Each number is 500 + 50 x the weight over its row's rms, rounded and kept within 0 to 999. Layers, rows and columns count from 0. Numbers have three digits each. The size before them is the row's rms in percent of the matrix's.

# layer 3 MLP up, 384x96, rms 0.149, rows 380-383, columns 0-95
106:469491559533503448472489496553513474539605532491481360508489561432637455486479487498491565488474471512461470485526501523459499475476448437495425525413452587537592526480484452533480518575545529384488524547439513533616437526496628391521535511493514518527454615502448473453502460536494466496
107:511506530495617528551469389487536533385567561553501465454521431420500480456520555476530505429530467499513489367609487558536427474433517440485464550448494450518501556570465512459478445530491545509495502532583474534530497468529524453497560584386503493440537526438552483459494453561441437402
128:531451596455545495385444480427399472455453484446503530507507557557545432545444503530458530474436477471560510543444578570530454523420489464485558471537570438407480524491476514478496471493584532557510598523443523443499452457460552456536505543447447441588429460490520512482487585391426469565
101:486489493454536525531474483551477508554563502573498565458434445455474502558553515578467590522527437584486440455528517567476431537548481579467588456516415430526538478482459543581460608560510577512497430516557599519586503515475469565489386461596485466590516498531584526446494549531477478519
# layer 3 MLP down (transposed), 384x96, rms 0.127, rows 380-383, columns 0-95
105:474502443419522436521507496457479510514579520476496521504472485417540440472532440495515467541529500447452461479495467495417406597399421504486504513528545502453516531457470464495569474628474503405383500539513614456558503587538521398521600553510513499511532553515444556546560431457457495591
103:482524504560553535491489558552585589578505560555571503547558458571536489470503639483458398450557498479433420542552528449465435501535518543473486516454512557550549487499596536455502410563577476551448458453539602430477471503460524548486482554533522518452468537593455494424504554441563506479
128:546512506410502496473473416435431533444433553496452532452569514564493490541544478533470483562472502571445474547500530494540534398598524497481511471475543415486527509409436471600441556553450518510472627497552471505495432548432438526424479491449480443511610382481517478588550511544546525481
118:520480494472528440471499398533466487511465448452502496493466459455447555533481417522495502479577398561563490461498566473495470486504543436458541464421399483517403543505469492541543519544575492514535560561506502605505471472589496506561496429440384490436394566410489536536400443525446516413